{
  "d_model": 256,
  "norm_place": "pre",
  "rope_base": 1000000.0,
  "rope_fraction": 1.0,
  "qk_norm": true,
  "parallel_block": false,
  "init_std_up": 0.0234,
  "init_std_down": 0.0,
  "optimizer": "adamw",
  "beta2": 0.98,
  "warmup_steps": 358,
  "batch_tokens": 131072,
  "train_tokens": 644800000
}
Each number is 50 + 10 x the weight over the matrix's rms, rounded and kept within 0 to 99. Layers, rows and columns count from 0.

# up: layer 12 MLP up, 704x256, rms 0.0523, rows 135-152, columns 0-127
# down: layer 12 MLP down (transposed), 704x256, rms 0.0706, rows 135-152, columns 0-127
# gate: layer 12 MLP gate, 704x256, rms 0.0522, rows 136-153, columns 0-127
up135:41 42 45 41 43 50 51 43 42 43 63 72 38 52 52 45 55 51 43 51 61 37 59 53 37 72 39 67 62 65 49 44 59 53 56 45 62 42 44 62 46 51 39 57 58 48 34 56 49 39 38 64 36 44 44 57 43 43 34 36 58 51 55 45 42 62 42 51 44 60 34 33 50 69 48 41 46 64 52 57 68 59 51 32 55 46 29 56 49 55 44 57 38 43 68 61 69 72 52 47 36 59 56 49 36 46 55 69 62 64 51 31 58 51 49 54 55 38 42 42 66 62 57 43 52 57 55 46
down135:64 46 78 57 43 44 44 52 46 39 41 49 28 36 44 67 55 30 49 37 64 68 73 52 35 52 48 39 39 55 52 41 43 56 46 58 52 48 43 61 61 47 57 53 38 57 42 38 59 54 59 53 45 44 56 45 38 73 42 46 60 60 50 40 38 33 31 47 48 45 41 55 47 57 31 47 42 42 27 57 48 66 56 42 35 60 69 45 26 59 42 34 44 57 51 41 76 48 48 59 57 48 21 52 58 39 56 53 40 58 52 45 49 30 50 53 49 40 46 61 60 35 41 54 56 35 57 52
gate136:59 62 50 47 50 55 51 51 46 45 56 48 53 57 41 35 49 46 72 57 42 52 53 57 52 54 38 60 52 48 36 48 58 58 54 37 73 44 64 73 35 52 43 37 51 58 45 43 59 60 30 46 52 38 45 49 30 49 40 39 53 48 50 49 65 49 52 54 49 59 40 49 43 55 43 56 59 51 39 38 43 45 69 46 45 44 53 53 60 56 49 46 51 68 57 55 68 48 42 40 55 66 40 56 53 43 43 34 58 49 26 55 39 59 43 41 40 42 53 46 58 40 44 40 49 55 48 42
up136:53 61 52 38 56 33 52 42 53 39 36 64 65 38 61 33 63 51 52 58 44 58 45 55 49 37 64 47 60 52 55 49 53 54 52 63 59 22 51 59 31 53 40 69 61 59 28 50 53 44 72 39 42 58 61 51 47 57 46 54 43 52 43 47 54 56 61 51 36 51 49 65 47 47 45 58 38 65 47 58 65 42 57 58 76 49 21 61 39 61 57 55 63 61 45 49 49 40 35 54 57 49 58 48 38 47 42 42 54 51 56 51 47 44 29 62 63 41 57 46 28 42 59 24 45 46 66 47
down136:55 41 42 56 60 69 36 55 60 58 50 66 48 48 54 56 50 63 41 44 54 55 49 48 62 49 41 61 53 40 41 43 65 41 38 49 65 48 67 62 61 54 46 40 53 47 63 60 57 39 50 45 43 53 38 29 33 34 46 75 48 42 55 72 44 57 54 49 68 54 47 63 39 43 59 40 45 60 42 49 61 57 58 66 64 47 45 08 39 45 47 34 45 68 49 27 42 64 34 46 46 63 57 57 45 47 45 37 48 38 56 56 46 54 49 42 50 54 28 55 52 65 53 57 48 57 43 51
gate137:41 56 51 47 52 45 59 37 60 52 53 53 60 42 51 61 51 46 48 50 62 57 55 42 34 39 52 44 64 41 33 36 46 51 50 26 48 44 52 47 53 58 31 36 49 48 68 40 37 54 51 58 30 36 43 51 61 51 38 35 60 38 38 52 38 43 53 42 60 52 46 39 34 53 49 48 39 57 38 45 41 57 49 59 58 61 62 68 47 64 45 30 71 53 47 54 38 51 39 52 48 45 47 44 60 66 58 69 53 53 52 60 47 37 47 47 46 48 63 48 45 46 60 49 52 49 37 59
up137:52 54 54 70 22 55 43 50 47 60 58 36 43 40 55 52 52 54 48 71 48 47 53 29 49 48 39 47 62 42 56 48 50 46 46 37 46 70 56 52 50 55 37 49 40 57 44 49 48 47 49 50 42 57 62 40 50 37 55 45 52 41 54 52 63 66 56 44 36 45 52 39 55 67 40 36 42 52 38 60 55 63 40 35 56 28 52 57 49 48 61 43 49 59 76 55 45 44 50 66 50 45 49 47 61 58 43 37 50 39 35 48 60 57 53 57 69 63 64 58 45 35 48 53 51 64 57 56
down137:39 33 60 33 58 46 44 57 49 38 43 59 64 45 53 52 49 47 55 51 55 40 61 69 52 51 43 59 65 63 48 57 57 54 51 42 51 40 38 56 51 51 47 46 44 48 48 58 51 60 44 53 45 54 33 51 55 58 58 57 46 63 58 51 27 46 51 51 39 57 66 45 45 49 53 58 46 43 67 30 38 53 53 56 42 53 40 72 43 53 62 61 37 58 42 40 63 56 36 34 43 37 39 28 54 38 53 47 48 32 50 48 48 49 48 55 44 62 50 55 44 54 45 57 52 47 54 54
gate138:37 46 49 49 55 41 48 54 59 67 50 30 65 46 48 36 51 55 49 54 52 57 53 47 46 50 46 42 60 55 36 48 44 47 61 55 48 39 47 41 47 42 38 54 45 50 51 59 54 73 43 56 63 33 54 52 58 47 46 62 76 72 58 66 50 48 41 44 61 39 41 50 56 52 52 54 52 39 49 66 57 33 52 49 37 42 66 47 53 29 44 50 56 51 50 56 51 42 41 50 26 54 63 51 67 53 59 55 62 57 38 50 48 63 49 57 49 49 58 43 53 42 53 55 55 58 63 59
up138:34 59 39 52 61 30 40 51 46 50 44 48 45 66 47 46 37 52 40 59 47 43 35 36 51 54 45 56 52 44 33 41 53 67 65 60 44 55 64 48 53 39 38 49 70 44 47 60 50 34 65 26 64 60 61 47 55 37 47 64 63 68 50 33 56 44 41 45 38 53 53 66 54 22 44 68 41 37 41 62 51 62 52 39 54 50 52 53 55 36 26 40 48 67 60 53 56 48 49 54 48 38 45 35 49 50 40 55 53 45 49 42 44 54 56 45 44 66 43 48 60 46 51 55 42 31 48 49
down138:40 79 36 48 48 44 45 66 39 33 57 59 50 44 50 59 54 32 53 47 54 34 51 68 56 58 41 45 48 43 48 44 42 56 44 49 34 37 47 41 42 66 44 60 52 54 42 44 63 57 63 59 52 67 76 50 63 56 45 53 38 56 44 46 45 37 72 46 44 76 53 38 47 39 44 58 39 56 42 48 42 65 48 63 49 61 37 64 37 66 46 57 55 41 75 41 58 67 53 51 59 54 48 47 56 35 61 51 27 41 62 70 44 52 59 43 55 61 65 62 42 60 33 57 59 59 51 52
gate139:57 43 35 51 56 48 39 66 58 32 56 47 44 30 37 41 48 54 48 48 69 36 15 46 32 72 39 53 52 31 42 55 32 22 58 42 42 29 55 40 78 47 57 58 50 56 49 74 61 52 53 54 50 40 53 63 51 49 49 40 54 54 45 59 54 41 45 62 40 42 42 53 54 43 44 66 67 52 50 34 33 45 36 69 46 55 59 53 65 45 50 56 36 64 36 58 56 51 57 55 37 50 46 48 53 65 56 57 65 30 36 47 49 48 53 43 51 48 26 53 25 36 51 39 58 49 75 48
up139:56 46 67 52 62 49 68 64 65 61 44 56 56 49 68 48 58 45 39 55 36 45 60 41 62 42 34 42 62 41 73 35 41 58 43 50 49 38 40 45 54 52 61 43 45 61 45 60 40 33 59 61 67 65 43 46 37 41 43 60 52 75 69 59 44 54 34 38 37 56 52 47 43 50 56 60 76 26 52 39 43 45 57 54 28 49 52 59 35 50 33 41 42 62 34 59 57 54 41 52 47 61 43 48 46 49 53 49 59 57 45 46 71 64 46 52 29 61 57 62 46 33 35 50 55 44 50 46
down139:56 35 31 31 63 55 50 27 52 40 59 53 57 33 37 38 60 51 63 60 53 55 40 47 54 54 58 39 52 47 41 59 62 55 37 58 28 55 58 71 43 42 35 67 59 44 68 43 52 43 58 46 38 55 34 52 59 43 32 61 38 33 57 51 40 57 60 55 35 56 48 40 80 65 54 62 49 63 48 40 52 49 60 45 62 48 46 47 65 53 54 59 65 51 45 47 55 24 68 57 63 42 35 48 56 33 39 39 49 49 53 64 54 60 36 62 41 46 52 40 33 74 50 72 46 42 50 49
gate140:39 64 44 40 66 47 55 59 60 40 54 50 39 40 61 41 59 56 57 56 33 65 28 40 70 54 45 45 43 48 57 39 50 57 60 47 45 43 48 56 57 40 41 56 45 50 45 58 39 37 51 51 47 52 44 44 40 55 44 51 45 44 53 54 57 56 45 45 49 30 44 56 62 46 46 65 46 54 48 52 50 59 63 44 57 46 59 47 44 49 53 63 39 53 60 36 51 62 47 50 58 63 42 61 49 47 44 60 67 58 45 57 37 46 67 56 64 43 46 44 34 41 55 42 46 35 50 57
up140:49 55 60 35 39 54 57 49 42 50 57 47 45 47 53 40 63 52 39 68 46 53 37 48 68 52 53 68 37 55 57 70 54 54 49 46 39 43 49 45 41 45 53 46 42 55 46 45 48 58 39 70 68 40 65 44 45 73 42 51 27 58 48 43 45 50 56 53 44 39 42 55 57 56 37 52 49 48 49 55 57 42 44 41 39 45 61 59 48 68 42 59 56 41 70 53 59 33 50 67 47 54 37 61 51 47 47 66 52 50 40 55 60 63 53 41 41 39 43 56 45 49 53 62 27 44 48 66
down140:37 50 59 51 66 51 66 49 48 54 49 51 43 42 51 43 33 41 53 51 51 51 71 41 35 40 43 63 58 45 55 46 67 57 55 37 56 50 53 54 50 45 54 64 44 44 30 55 51 40 48 43 46 54 71 43 46 69 53 53 60 47 50 41 50 32 38 48 55 51 54 65 53 44 40 42 43 34 53 47 39 65 45 46 44 62 42 49 49 37 44 45 62 58 41 50 53 52 57 44 66 63 63 67 46 61 60 37 43 24 50 63 37 58 47 39 40 44 37 63 52 49 40 54 75 49 54 46
gate141:55 66 18 55 64 70 37 72 48 44 45 68 47 41 60 48 45 58 47 54 48 68 39 64 67 53 55 41 36 61 47 45 47 42 46 43 49 42 36 61 54 33 47 45 57 63 35 52 33 50 43 52 31 54 45 60 57 58 61 54 57 47 57 44 44 33 44 39 40 52 37 50 40 41 73 51 57 35 58 61 44 67 47 57 66 57 50 53 61 61 53 43 69 34 58 45 49 64 55 60 60 54 56 62 55 59 51 54 52 41 45 38 31 42 38 57 66 48 71 55 58 46 41 56 64 63 46 76
up141:45 47 50 51 50 63 77 42 47 34 51 73 48 44 36 31 55 42 44 55 53 45 55 45 55 57 42 63 59 45 52 50 63 45 55 60 43 53 36 50 50 57 48 46 40 59 47 72 43 44 47 57 40 45 59 32 55 51 44 53 58 59 50 54 39 80 44 68 44 39 45 52 32 52 40 26 58 55 52 50 46 46 39 45 57 49 27 50 48 49 62 39 60 37 64 29 51 47 64 50 57 60 40 59 50 52 47 52 61 52 47 44 38 45 35 54 44 60 44 48 44 57 30 64 39 60 50 42
down141:52 60 57 64 57 53 32 43 62 38 52 37 49 52 34 65 44 25 52 38 58 48 48 46 40 53 47 43 38 57 47 44 49 61 35 49 61 33 58 67 43 52 45 40 66 47 42 36 44 31 53 36 58 38 49 51 55 66 64 72 55 46 38 41 44 56 32 46 50 45 45 49 43 56 46 49 59 42 46 54 43 56 52 37 45 39 60 36 56 46 65 30 63 63 51 48 56 60 51 43 44 52 48 52 48 61 48 40 60 53 56 54 52 71 68 64 62 50 49 59 42 57 59 31 51 40 36 47
gate142:52 31 61 56 52 43 47 45 57 46 37 46 36 34 57 44 54 45 48 41 57 46 67 60 37 56 47 46 55 38 56 41 43 62 60 52 56 44 50 41 49 52 56 47 26 51 45 55 51 63 56 44 43 47 49 42 44 52 57 44 58 59 57 31 50 47 41 50 55 53 45 45 46 47 40 57 34 40 55 62 36 49 40 60 50 48 54 38 49 27 51 30 59 53 66 47 39 51 53 43 41 47 39 61 57 63 60 56 59 52 38 53 52 53 55 41 38 48 53 45 73 40 50 54 60 67 59 59
up142:58 58 41 52 51 55 56 51 34 68 67 57 68 43 40 49 39 53 39 48 46 51 36 29 61 58 61 64 46 51 52 57 42 55 42 32 67 60 45 56 61 52 26 42 57 61 47 61 59 42 43 75 43 70 56 47 42 28 55 40 51 53 45 50 50 60 59 47 49 54 44 52 50 53 55 47 73 56 39 44 52 51 47 51 28 39 55 55 69 56 35 72 42 38 27 76 52 53 67 50 51 69 60 57 53 43 56 55 32 50 42 58 42 45 51 60 46 50 65 54 63 38 52 47 48 33 43 50
down142:53 14 56 43 60 58 54 23 47 29 48 60 48 40 48 23 60 61 50 48 63 48 52 43 53 51 54 42 58 20 47 38 48 59 34 45 73 64 49 54 37 65 49 65 44 44 52 50 53 44 43 50 48 57 46 29 23 52 54 48 61 62 56 40 48 64 46 54 59 64 36 41 50 43 60 67 51 39 64 55 40 37 50 56 53 38 43 62 33 36 37 41 64 51 60 40 58 69 50 47 44 58 47 53 71 42 54 59 37 42 48 63 48 55 54 53 51 24 59 48 49 36 69 51 55 69 66 58
gate143:52 51 64 41 52 43 55 46 49 53 42 49 51 45 64 54 45 61 62 43 47 47 22 41 40 46 50 37 44 53 64 49 44 32 63 43 62 61 50 50 39 49 47 40 45 56 59 64 48 40 57 59 46 44 41 53 37 60 52 43 53 47 55 58 37 48 49 44 77 64 20 58 50 54 44 48 47 42 30 77 55 59 34 56 45 65 61 51 41 27 39 51 44 58 64 77 36 41 43 35 55 39 36 56 51 63 55 33 52 45 45 64 37 43 49 49 41 35 60 45 39 51 45 39 61 55 45 36
up143:54 50 49 39 67 57 48 66 53 41 45 49 62 47 58 29 43 40 46 57 50 47 38 44 48 36 61 28 61 51 60 50 62 73 42 52 46 41 68 42 53 52 50 60 42 50 45 81 61 60 59 27 51 46 61 51 40 53 65 56 65 60 38 42 54 59 53 40 57 50 46 37 56 61 52 42 37 44 40 42 65 65 41 48 46 62 48 46 57 51 48 42 39 51 53 68 43 54 52 38 44 51 38 48 66 42 23 66 52 44 59 46 52 65 38 63 50 44 53 33 49 65 53 50 51 64 49 40
down143:42 46 38 45 39 41 43 39 58 53 51 52 37 47 52 62 57 41 44 51 17 50 54 41 50 38 37 42 36 41 21 66 44 55 43 41 49 57 48 56 51 29 49 48 23 47 46 46 65 47 32 33 53 57 50 47 45 33 54 48 50 48 66 54 53 59 64 39 30 47 43 51 53 57 53 36 37 53 49 61 54 61 63 35 47 46 40 30 64 50 34 38 41 51 53 63 39 36 59 55 40 39 41 61 47 46 47 36 55 52 56 56 38 76 54 40 55 56 44 69 44 31 66 53 35 48 52 54
gate144:66 41 54 49 78 59 32 46 45 52 72 53 52 59 44 43 61 44 39 51 60 25 55 50 56 75 59 48 32 58 38 56 46 59 33 48 54 49 51 52 53 48 41 46 43 49 59 31 62 34 49 43 48 58 69 54 45 49 63 43 56 64 54 38 42 46 43 46 25 55 49 47 54 39 33 50 38 43 50 24 40 56 37 41 60 48 50 46 47 49 55 40 41 55 42 55 54 57 58 38 56 41 44 61 45 48 36 44 43 36 50 48 48 18 46 53 51 66 50 39 54 51 57 47 50 36 54 76
up144:50 45 44 35 40 37 60 56 52 55 47 39 48 65 69 56 39 53 42 43 52 44 65 54 43 52 35 52 43 35 47 39 48 60 44 40 40 51 42 70 50 37 63 60 63 47 61 57 42 45 63 44 67 54 35 65 56 37 42 48 55 60 52 25 60 51 59 54 30 68 58 45 46 78 55 54 68 59 47 60 52 64 62 34 55 51 51 41 47 52 28 47 65 57 52 47 40 35 57 53 71 41 53 29 34 47 36 46 71 60 57 57 61 52 64 41 51 45 59 64 52 60 47 54 37 53 66 43
down144:31 42 52 35 52 39 49 48 48 55 45 47 58 52 56 33 55 56 53 47 35 55 40 32 63 52 43 54 63 46 42 46 66 51 46 41 48 64 58 63 58 50 55 46 43 44 58 54 44 53 36 57 42 47 32 50 52 25 56 45 52 35 28 48 36 53 33 49 61 38 47 50 41 46 49 32 45 70 51 49 35 36 74 64 50 49 51 44 39 46 42 54 55 56 60 49 53 34 63 45 47 31 25 36 55 45 45 37 58 55 58 53 58 60 50 35 66 47 69 52 54 53 45 48 54 50 48 40
gate145:53 58 56 55 58 55 43 51 41 47 55 61 38 41 44 50 30 54 45 33 45 43 58 32 56 45 60 62 48 58 43 66 66 62 53 57 45 50 63 45 45 58 47 43 55 47 39 53 42 55 55 52 51 36 32 39 62 44 59 40 43 46 48 55 51 49 51 65 49 75 32 51 55 62 45 52 78 42 55 57 48 46 53 43 54 49 53 55 58 46 35 44 28 45 37 59 67 51 39 49 54 51 53 38 58 49 50 66 56 51 53 62 63 64 63 45 45 43 47 38 56 58 58 59 48 64 38 42
up145:48 52 58 50 56 44 62 49 56 49 50 56 58 48 50 54 56 57 49 68 53 47 50 37 32 44 44 47 36 48 55 58 48 52 44 55 52 53 51 49 55 52 49 35 41 45 51 71 48 39 51 29 46 59 55 39 48 65 59 47 59 61 54 47 56 48 67 39 53 41 45 53 35 54 42 52 60 62 28 52 62 58 52 41 43 54 50 50 36 55 54 58 40 64 61 46 72 56 64 53 35 67 61 66 50 46 48 30 51 37 62 58 41 71 27 46 54 57 46 44 36 50 52 56 39 48 46 55
down145:48 28 52 44 47 60 32 61 47 54 36 43 47 60 47 47 39 55 48 46 37 41 44 44 54 56 63 38 35 43 33 52 63 44 63 57 60 58 43 52 56 44 35 50 41 56 37 63 55 46 45 49 56 45 46 60 26 45 63 57 44 44 52 57 56 52 46 51 40 46 41 47 44 54 57 46 38 55 68 47 46 47 58 53 57 48 47 40 64 46 56 57 43 35 47 68 56 42 51 59 57 45 78 45 58 61 49 55 43 56 49 61 46 48 52 42 39 35 48 66 53 40 48 37 41 47 42 36
gate146:61 37 36 33 79 58 73 52 48 70 29 61 52 74 38 63 49 64 57 67 60 41 64 58 35 39 47 56 58 28 66 53 58 48 30 58 56 49 71 54 44 36 42 42 42 28 52 33 48 38 54 44 44 42 37 65 48 43 75 49 50 48 53 53 52 50 36 54 68 43 62 42 63 41 57 38 36 40 69 52 51 49 48 43 57 36 72 50 45 39 43 54 67 47 43 40 55 50 54 50 79 30 44 46 67 49 40 43 50 50 29 58 69 44 33 53 57 39 28 42 51 58 53 49 46 37 51 54
up146:52 37 49 44 52 50 50 45 58 52 41 56 58 49 54 56 59 61 47 47 54 69 44 59 61 57 44 65 47 64 32 61 31 57 62 47 41 49 60 52 37 48 41 41 70 47 22 39 26 47 59 48 61 48 44 61 46 44 40 50 33 42 45 41 44 47 57 63 63 52 47 45 67 41 44 32 71 45 55 32 37 63 38 48 48 40 49 39 55 59 41 52 55 46 53 58 58 27 56 55 54 51 43 45 54 69 65 58 48 35 47 48 72 48 42 38 51 50 46 38 51 52 41 55 62 55 41 48
down146:37 60 49 52 67 48 43 38 42 46 37 51 47 70 63 62 40 48 55 63 43 69 49 50 32 44 41 34 64 46 46 55 49 62 46 67 53 37 35 59 50 44 70 37 53 55 55 48 41 57 40 45 66 48 45 69 44 62 67 44 51 47 45 46 66 37 44 44 52 66 39 46 36 64 51 39 53 45 63 55 53 52 56 47 57 53 53 56 36 60 30 64 55 59 35 40 48 44 76 55 49 64 34 50 62 54 52 27 55 53 61 50 33 49 56 46 47 30 57 46 60 24 55 40 67 51 46 49
gate147:76 54 71 58 57 71 52 33 47 53 65 63 50 39 27 62 52 46 49 54 58 61 65 58 49 44 53 54 62 58 32 40 45 42 74 59 25 43 51 49 62 60 48 53 49 44 65 65 57 69 53 54 36 40 44 55 51 45 49 47 61 42 37 42 53 71 53 40 69 26 53 44 49 39 55 47 46 48 52 40 43 49 47 62 55 57 52 54 49 49 60 52 56 48 39 57 29 59 61 45 35 55 35 47 53 59 46 47 55 73 44 34 43 33 34 36 52 48 48 60 46 43 59 67 47 74 46 50
up147:56 56 67 46 46 36 66 49 28 62 50 23 72 52 44 60 23 62 39 63 30 43 47 62 40 43 58 41 59 47 43 37 48 53 52 50 52 50 62 52 28 52 60 42 59 46 24 75 42 77 46 50 44 42 74 43 44 45 55 44 52 37 52 33 53 67 52 49 51 44 49 51 43 51 53 51 62 58 56 41 58 65 62 45 52 58 40 56 25 56 39 62 55 58 69 52 52 47 58 38 61 60 67 49 67 52 41 64 43 61 41 56 53 30 28 63 55 53 44 63 32 52 48 51 66 46 50 53
down147:34 50 52 53 71 60 51 55 35 51 42 52 38 53 50 49 45 39 60 41 61 56 36 39 34 46 40 39 53 52 40 38 39 48 47 40 62 55 43 40 45 56 44 41 32 43 67 46 59 41 44 48 43 51 45 44 42 52 45 45 51 65 55 69 48 40 53 60 55 42 68 39 48 38 55 74 39 62 60 60 61 38 56 58 29 65 51 60 67 45 41 45 48 59 41 56 54 47 40 61 51 36 63 44 39 65 56 32 41 66 50 62 58 58 48 48 52 55 41 51 69 37 48 54 42 44 47 50
gate148:55 45 61 50 64 47 55 49 55 43 66 52 47 53 40 45 44 44 61 30 44 56 59 60 53 45 40 42 45 44 42 47 44 39 64 47 52 38 34 71 56 42 44 57 64 55 40 57 48 38 36 48 49 54 38 35 53 57 67 55 56 59 66 46 37 57 39 63 61 38 50 34 25 47 60 52 56 40 48 42 54 37 52 53 33 53 63 48 60 59 50 57 57 51 33 47 50 58 40 51 50 54 49 49 47 62 36 45 57 29 60 48 67 37 51 41 45 51 41 53 53 53 58 60 59 54 44 65
up148:50 36 52 70 53 50 42 74 48 46 48 48 37 58 67 53 59 60 57 62 59 42 65 37 27 45 52 49 64 50 38 42 78 42 46 49 40 60 53 49 50 53 54 65 66 42 52 60 34 51 37 60 45 51 62 46 46 68 49 59 46 60 53 69 49 36 60 48 42 71 45 41 56 38 49 43 57 51 38 65 81 58 55 76 42 49 40 56 64 60 32 55 45 56 52 53 30 46 43 61 59 39 56 40 50 49 74 34 55 51 73 49 59 39 73 52 40 49 47 68 62 63 50 53 64 55 44 53
down148:38 49 46 47 44 57 45 45 42 44 64 31 38 49 39 42 48 33 51 52 34 48 60 51 43 32 46 69 48 62 52 57 54 61 61 41 71 63 45 45 45 57 79 36 65 49 58 41 45 50 51 45 44 49 59 60 45 58 70 38 42 65 45 52 55 50 35 41 58 35 60 44 52 59 50 42 55 44 54 53 54 63 42 29 36 50 31 38 34 59 47 43 63 54 23 53 44 36 68 46 26 29 37 68 56 51 62 48 56 68 46 47 57 49 23 55 50 48 42 50 37 41 54 47 50 48 39 55
gate149:74 69 56 47 68 52 50 36 48 55 45 62 46 46 49 50 50 43 58 41 60 48 60 35 45 56 59 49 51 42 52 57 52 47 52 52 59 45 38 44 34 22 46 35 63 52 68 40 53 53 62 46 42 74 61 56 44 50 57 37 42 56 52 53 58 57 57 37 43 34 48 51 65 44 57 48 32 54 67 35 57 52 60 59 54 36 36 48 37 67 51 46 34 63 61 58 63 50 60 48 44 49 41 69 46 59 48 50 54 61 59 34 59 48 57 34 48 31 47 55 50 35 63 57 50 37 60 48
up149:44 63 54 27 44 43 49 49 54 44 45 53 64 57 48 58 49 36 50 40 48 41 60 63 24 51 55 58 63 58 49 37 53 65 55 62 46 46 46 68 62 54 46 54 49 35 45 31 42 58 42 53 59 62 69 38 65 38 51 57 45 59 66 45 47 59 48 47 52 53 49 49 56 51 48 64 43 41 53 66 69 45 51 53 53 46 47 51 61 63 55 44 59 46 59 59 48 57 52 38 54 33 26 56 43 48 58 47 59 71 57 39 74 57 52 61 47 41 53 72 45 52 41 40 52 42 48 49
down149:56 53 45 62 59 57 43 46 52 57 62 48 48 62 59 54 68 62 65 62 35 51 45 53 55 51 49 43 56 58 50 62 52 37 43 48 59 54 62 43 46 37 61 61 48 52 45 38 40 68 44 45 53 43 49 50 51 39 44 43 40 30 37 51 45 51 35 42 64 53 57 63 43 56 61 61 34 47 48 72 80 62 48 47 69 20 46 77 59 34 51 52 62 59 48 40 52 56 48 59 51 34 74 44 54 52 63 33 48 51 58 42 53 60 31 52 57 59 47 62 57 52 57 58 48 51 53 61
gate150:49 34 47 54 63 65 45 36 62 47 38 42 50 55 28 30 57 59 43 18 44 44 55 48 56 41 32 64 54 58 60 61 39 55 50 66 46 58 43 56 62 47 50 56 60 39 58 64 49 63 55 31 28 57 50 60 44 57 52 31 40 68 44 46 47 59 59 52 40 41 41 33 38 62 28 46 54 57 54 54 45 43 43 68 59 37 31 40 37 48 60 58 45 56 58 55 48 60 52 45 54 68 45 60 38 49 54 49 42 57 46 66 68 36 62 63 61 42 48 66 58 56 63 47 58 49 41 45
up150:54 67 51 55 55 54 60 55 28 50 46 58 43 40 51 49 48 43 64 36 59 54 40 48 64 56 65 35 49 52 58 52 36 53 44 24 50 62 51 57 62 59 56 61 58 43 70 57 46 49 48 49 56 62 59 38 37 37 58 28 48 54 57 40 48 51 60 52 52 44 54 52 59 40 60 49 66 53 29 25 31 45 74 61 17 46 50 49 51 69 33 58 62 52 50 40 50 63 37 38 54 39 49 36 44 66 63 36 47 58 43 51 37 31 36 44 78 54 54 45 32 48 47 49 43 48 26 57
down150:64 35 55 58 54 41 40 56 58 41 51 65 56 44 56 43 65 59 50 49 41 59 41 42 37 54 66 30 50 49 60 36 51 54 48 39 68 32 55 42 38 67 36 59 64 51 40 46 47 52 49 48 45 48 45 46 68 27 48 42 43 39 50 41 47 41 44 50 53 52 49 48 53 59 53 26 68 50 48 48 31 43 45 73 36 44 43 57 36 53 69 59 56 34 49 50 48 64 66 46 59 45 55 45 39 48 60 54 57 44 46 52 54 44 36 53 52 38 51 41 43 54 40 55 61 43 39 43
gate151:37 40 60 55 52 45 47 56 66 51 44 48 50 39 52 40 43 47 30 45 45 61 41 59 42 38 68 43 34 42 50 39 56 55 42 40 58 32 58 63 45 31 43 55 42 62 57 48 53 74 53 49 61 35 56 36 58 51 52 49 48 42 54 51 31 68 28 41 43 54 45 53 46 64 48 54 65 61 51 58 29 61 50 60 53 59 61 62 29 52 37 58 54 53 49 49 48 39 32 35 33 39 51 28 59 47 39 51 28 47 50 40 60 32 61 47 36 47 45 35 51 53 49 54 41 33 63 44
up151:49 56 53 58 53 51 55 50 53 48 61 50 38 46 67 54 48 58 47 43 39 52 53 49 51 60 47 45 63 38 44 54 48 33 55 33 46 52 60 59 48 66 53 47 57 55 45 59 50 46 56 49 69 51 45 73 42 54 61 56 57 56 60 40 37 54 54 33 44 50 38 44 34 35 51 46 46 53 51 42 43 42 39 56 56 40 38 55 64 49 54 56 40 38 42 58 63 45 61 62 64 45 48 24 47 44 50 41 50 42 53 44 56 38 53 56 46 59 40 50 35 56 45 48 43 51 45 49
down151:64 49 51 38 32 53 40 55 48 47 33 53 28 60 54 39 52 53 52 35 59 35 44 38 64 45 32 60 57 41 48 53 67 41 61 61 45 47 63 70 68 53 31 41 50 56 53 65 31 51 37 54 48 53 47 45 52 59 55 39 40 60 41 47 61 32 45 48 63 52 46 68 64 54 48 59 38 43 60 47 54 44 61 54 30 30 46 41 36 43 46 51 50 40 59 62 55 61 62 42 36 46 66 56 37 68 48 53 66 51 53 56 51 53 70 50 55 53 34 73 54 52 42 54 57 51 46 50
gate152:37 52 46 61 57 52 41 68 41 41 45 39 61 46 66 48 53 60 53 50 66 57 53 52 44 55 53 41 58 39 42 63 42 48 48 44 39 43 50 39 42 53 37 54 29 45 60 53 48 41 31 28 44 24 59 53 43 49 38 31 50 44 64 46 41 55 49 56 43 53 34 46 55 58 68 41 49 64 52 49 51 53 39 43 54 33 60 54 56 36 47 44 55 49 51 47 66 48 49 58 25 60 70 52 34 62 53 53 51 49 54 49 49 66 56 60 30 48 55 44 79 40 41 34 55 51 65 65
up152:52 64 59 58 52 35 43 47 53 45 46 34 38 51 41 55 43 45 44 50 44 42 55 56 61 51 44 56 51 63 56 31 70 49 45 42 53 51 56 58 55 53 57 36 46 45 45 50 48 34 49 38 50 64 54 38 46 35 38 44 72 36 56 48 27 54 54 57 35 42 61 55 52 34 66 48 57 55 55 61 63 51 55 60 59 57 33 69 63 50 54 36 63 64 62 44 72 29 55 50 49 56 53 42 37 39 61 48 46 41 55 59 46 47 57 50 50 46 33 35 46 58 66 38 41 56 55 54
down152:55 53 60 44 56 55 41 50 43 52 57 67 49 48 53 52 44 44 71 59 57 52 57 53 41 50 49 30 45 57 55 70 44 49 63 65 51 46 53 50 52 33 41 42 40 43 60 47 56 41 39 68 43 48 71 45 51 42 48 64 64 33 34 40 28 49 61 46 50 57 41 33 37 41 46 61 40 44 61 70 56 60 56 69 47 72 32 38 35 41 40 70 51 64 41 41 41 49 34 58 42 35 58 63 57 58 52 50 63 78 22 44 45 60 43 39 54 49 63 60 64 28 51 52 38 48 58 57
gate153:69 41 40 50 47 50 52 46 38 40 44 38 60 56 45 50 35 50 46 50 34 42 59 52 70 39 54 49 52 42 48 52 55 50 65 42 51 35 63 52 34 46 57 23 35 44 56 57 46 58 46 54 73 61 48 30 50 42 55 35 50 71 46 58 41 41 41 63 62 42 54 27 65 49 46 57 51 51 46 45 68 34 50 57 52 40 63 69 74 52 49 48 46 48 39 37 48 53 65 50 55 65 66 44 57 49 41 57 46 56 53 55 57 41 51 40 63 45 51 42 44 49 44 57 66 70 45 62